{
  "head_dim": 64,
  "hidden_act": "squared_relu",
  "rope_fraction": 0.5,
  "attn_scale": 0.125,
  "tie_word_embeddings": true,
  "init": "uniform",
  "init_std_qkv": 0.0162,
  "init_std_up": 0.0162,
  "learning_rate": 0.00618,
  "lr_head": 0.00693,
  "batch_tokens": [16384, 32768, 65536],
  "max_steps": 15915,
  "dataset": "wikipedia_en"
}
Each number is 128 + 24 x the weight over its row's rms, rounded and kept within 0 to 255. Layers, rows and columns count from 0. The size above them is the row's rms in percent of the matrix's.

# layer 8 attention output (transposed), 256x256, rms 0.152, rows 28-29,92-93,155-157,219-220, columns 128-255
size [114 111  98  89 101  94 104  82  92]
[[110 141 136 162 112  87 120 154  98 160 150 151  89 127 128 158 150 165  65  90 112 117 181 168 110  86  92 144 130 164  60  95 109 148 142 143 138  93 152 131  89 154 151 125 142 133 106 154 110 118 126  91 138  92  87  88 115 169 154 125 111 143 158 114 152 134 159 111  89  96 129 146 115 114  79 155 144 147 170 119 107 119 113 108 147 136 161 144 135  84 120 106 149 110 131 154 153 117 151 106 139 141 128 110 169  97 147 141 153  75 107 134 138 143 117 174 110 102 129 133 152  85 130 147 145  86  93 177]
 [120 115 125 119 120 160 137 123 111 128 109 123 138 123 154 117 159 107 149 134 125  85  75  63 127 110 128 112 158 114 119 109  95  96 120 148 129 154 133 119 102 175 122 112 197 129  69 141 100 115  91 132 118 127 103 142 141 116  99 118 108 130 128  93 126 123 172 112 147 156 151 123 109  88 141 121 146 111 150  82 143 139 111 111 150 153 150 129 106 127 102 128 132 151 154 154  83 116  94 148 113 106 171 133 140 171 118 178 114 160  83 106 147 106 136 102 153 136 132 126 116 102 204  82 126 127 169 111]
 [111 169 131 142 111 112 120 149  95 158 151 151  78 119 128 146 149 157  79  95  98 111 194 165 124  85  96 114 133 192  78  80 119 139 148 144 135  90 134 129 103 153 138 153 152 110 102 144 124 112 119  98 121  96  93  93 125 163 157 139 117 140 144 111 166 123 157  97  99  92 148 151 118  89  75 172 149 163 140 124 111 125 136 113 131 129 154 144 134  91 123 122 167 124 147 144 135 146 138 108 121 142 129 108 184  74 176 123 169  71 137 145 150 163 111 157 109 105 110 137 131  90 116 122 142 108 129 165]
 [109 103 132 152 127 160 155 143 111 140 123 125 129  97 121 120 148 117 155 158 126  90  89  75 112 102 137 103 148 144 116 101 108  96 121 134 132 130 129 170 113 148 125 141 174 112  72 124 122 114  90 132 103 154 112 131 168 122 104 107 113 157 139  64 104 136 157 113 155 162 168 132 138  78 157 132 135  98 143 116 142 142 120 117 115 157 140 125  86 130  88 120 140 153 153 140  86  94 100 154 130 132 164 115 131 176 133 183 123 165 118  96 148 114 121 145 141 138 119 116 133  88 188  82 156 122 178 134]
 [121 122  93 137 137 168 150  99 177 111  93 110 166 113 137  97 141 147 102 157 148 152 158 124 131 123 128 151 124 137 139 146 100 156 148 106 109 101 119 113 127 105 139 112 156 137 158 141 140 146 118 114 121 107 115 154 126 158 161 127 138 136 151 143 133  91 101 114 128 121 127 151 104 150 113 118 140 151  97 123 113 118 130 143 126 153 126 155 146 123 119 117 163 114 161 114 176 106 113 126 118 124 111  78 132 107 155 145  47 110 141 102 145 115  92 115 123 129 120 127 121 133 146 179 124 149  86 182]
 [117 143 121 125 140 128 117 109 131 116 129 208 111 161 115 139  98 140 112 155 104 145 134 137  75 114 107 149 117 168  80  99 106 104 137 143 136 132 148 153 140 154 137 119 124 141 136 137 122 138 140 121 144 110 127 156 128 179 165 110 149 129 158 108 150 141 163 134 101 117 141  80 145 129 105 132 117 142 137  95 108 144 135 179 105 131 155 147 170 110 102 151 167  68 126  77 141  93 149 125 148 151 127 124 115 160 133 151 135 123  71  83 109 179 137 140 122 151 168 136 142 117 143 140 139 104 106 151]
 [127 142 110  95 155 139 127  70 136  86 155 121 111 101 166 127 106 107 118 142 147 118 145  72  75 141 152 164 185 125 143 115 162 135 118 104 122 148 221  95 133 115 140 143 111 102 110 115  83 174 139 128 142 104 130  80 139 136 164 115 127  88 153  85  88 126 118 120 126 110 144 132 107 130 109  75 185 102 153  81 123 163  99 128 109  76 127 101  67 123  98 188 133 125 135 113 111 124 126 127  84 137 161 107 161 162 125 141 121 158  76  92 119 115 143 170 137 127  97  91 115 122  90  92 159 112 105 113]
 [146  79 122 105 162 177 142 105 200  97 105 111 105 117 116 129 166 146  99 139 153 118 132 140 115 124 136 146 114 127 110 115  95 137 153 118 140  83 138 136 105 104 152 108  98 124 133 116 123 109 103 104 140 157 140 178 123 118 150 141 143 126 136 163 126  91 152 149 136 122 129 150 116 139 146 161 117 169 108 125 117 155 139 151 116 118 102 133 153 128 123 127 186 130 105 124 111 127 116 134 103  99 120 135 110 105 169 157 102 122 134 102 113 117  82  95 122 113 146 156 172 123 135 155 157 183 148  93]
 [ 97 142 109 157 151  94 123 100 137 142 105 143 120 161  75 106 107 149 135 140  98 135  90 140 102 137 115 127 108 160  70 124 103 127 110 169 112 155 154 151 154 142 149  82 114 159 114 126 139 165 110 100 103 115 120 152 150 151 186 123 141 149 134  96 147 158 133 149 116 157 141 118 129 104 123 138  86 118 159  87 109 121 145 162 126 122 123 167 128 167  96 123 155  97 159 124 113 118 134 107 168 136 112 185 102 132 121 182 161 111  83 116  85 114 130 159 127 106 174 133 133  87 123 144 126 126  67 150]]
# layer 8 attention value, 64x256, rms 0.15, rows 28-29, columns 128-255
size [103  97]
[[120 138 123 135 122 106 110 130  90 161 148 165 100 130 151 146 122 149 130  98 122 128 161 145 104 121 115 130 125 169  65  83  92 144 137 158 161  74 160 126 100 143 131 108 148 119  98 139 118 119 140 106 145  60  64 110 130 153 162 137 155 142 147 110 136 140 128 125 101 106 121 139 117  78  76 171 141 132 148 105  93 129 135 131 133 130 154 176 112 108 124 154 162  87 107 131 146 142 155 102 107 150 142 104 153  87 153 121 159  67  93 140 120 143 125 144 130 126 127 133 142  76 115 149 157  69 109 156]
 [119  99 135 105 104 159 136  88 149 123 139  99 144 107 135 114 170 121 173 146 125  94  86  78 108 127 142  95 156 133 116 128 109 107 122 149 110 145 113 145 103 133 102 122 183 135  95 124  92 131  58 109 108 128 117 139 153  94 114  88 117 130 135  84 130 131 143  95 162 129 132 109 104 102 154 111 156 131 151  70 159 154 111 122 136 128 152 126  91 123 126 114 133 147 157 126  78  97  77 137 103 134 193 117 155 164 112 182 127 156  82  84 151 108 134 115 148 132 128 117 111 105 208  73 150 107 165 126]]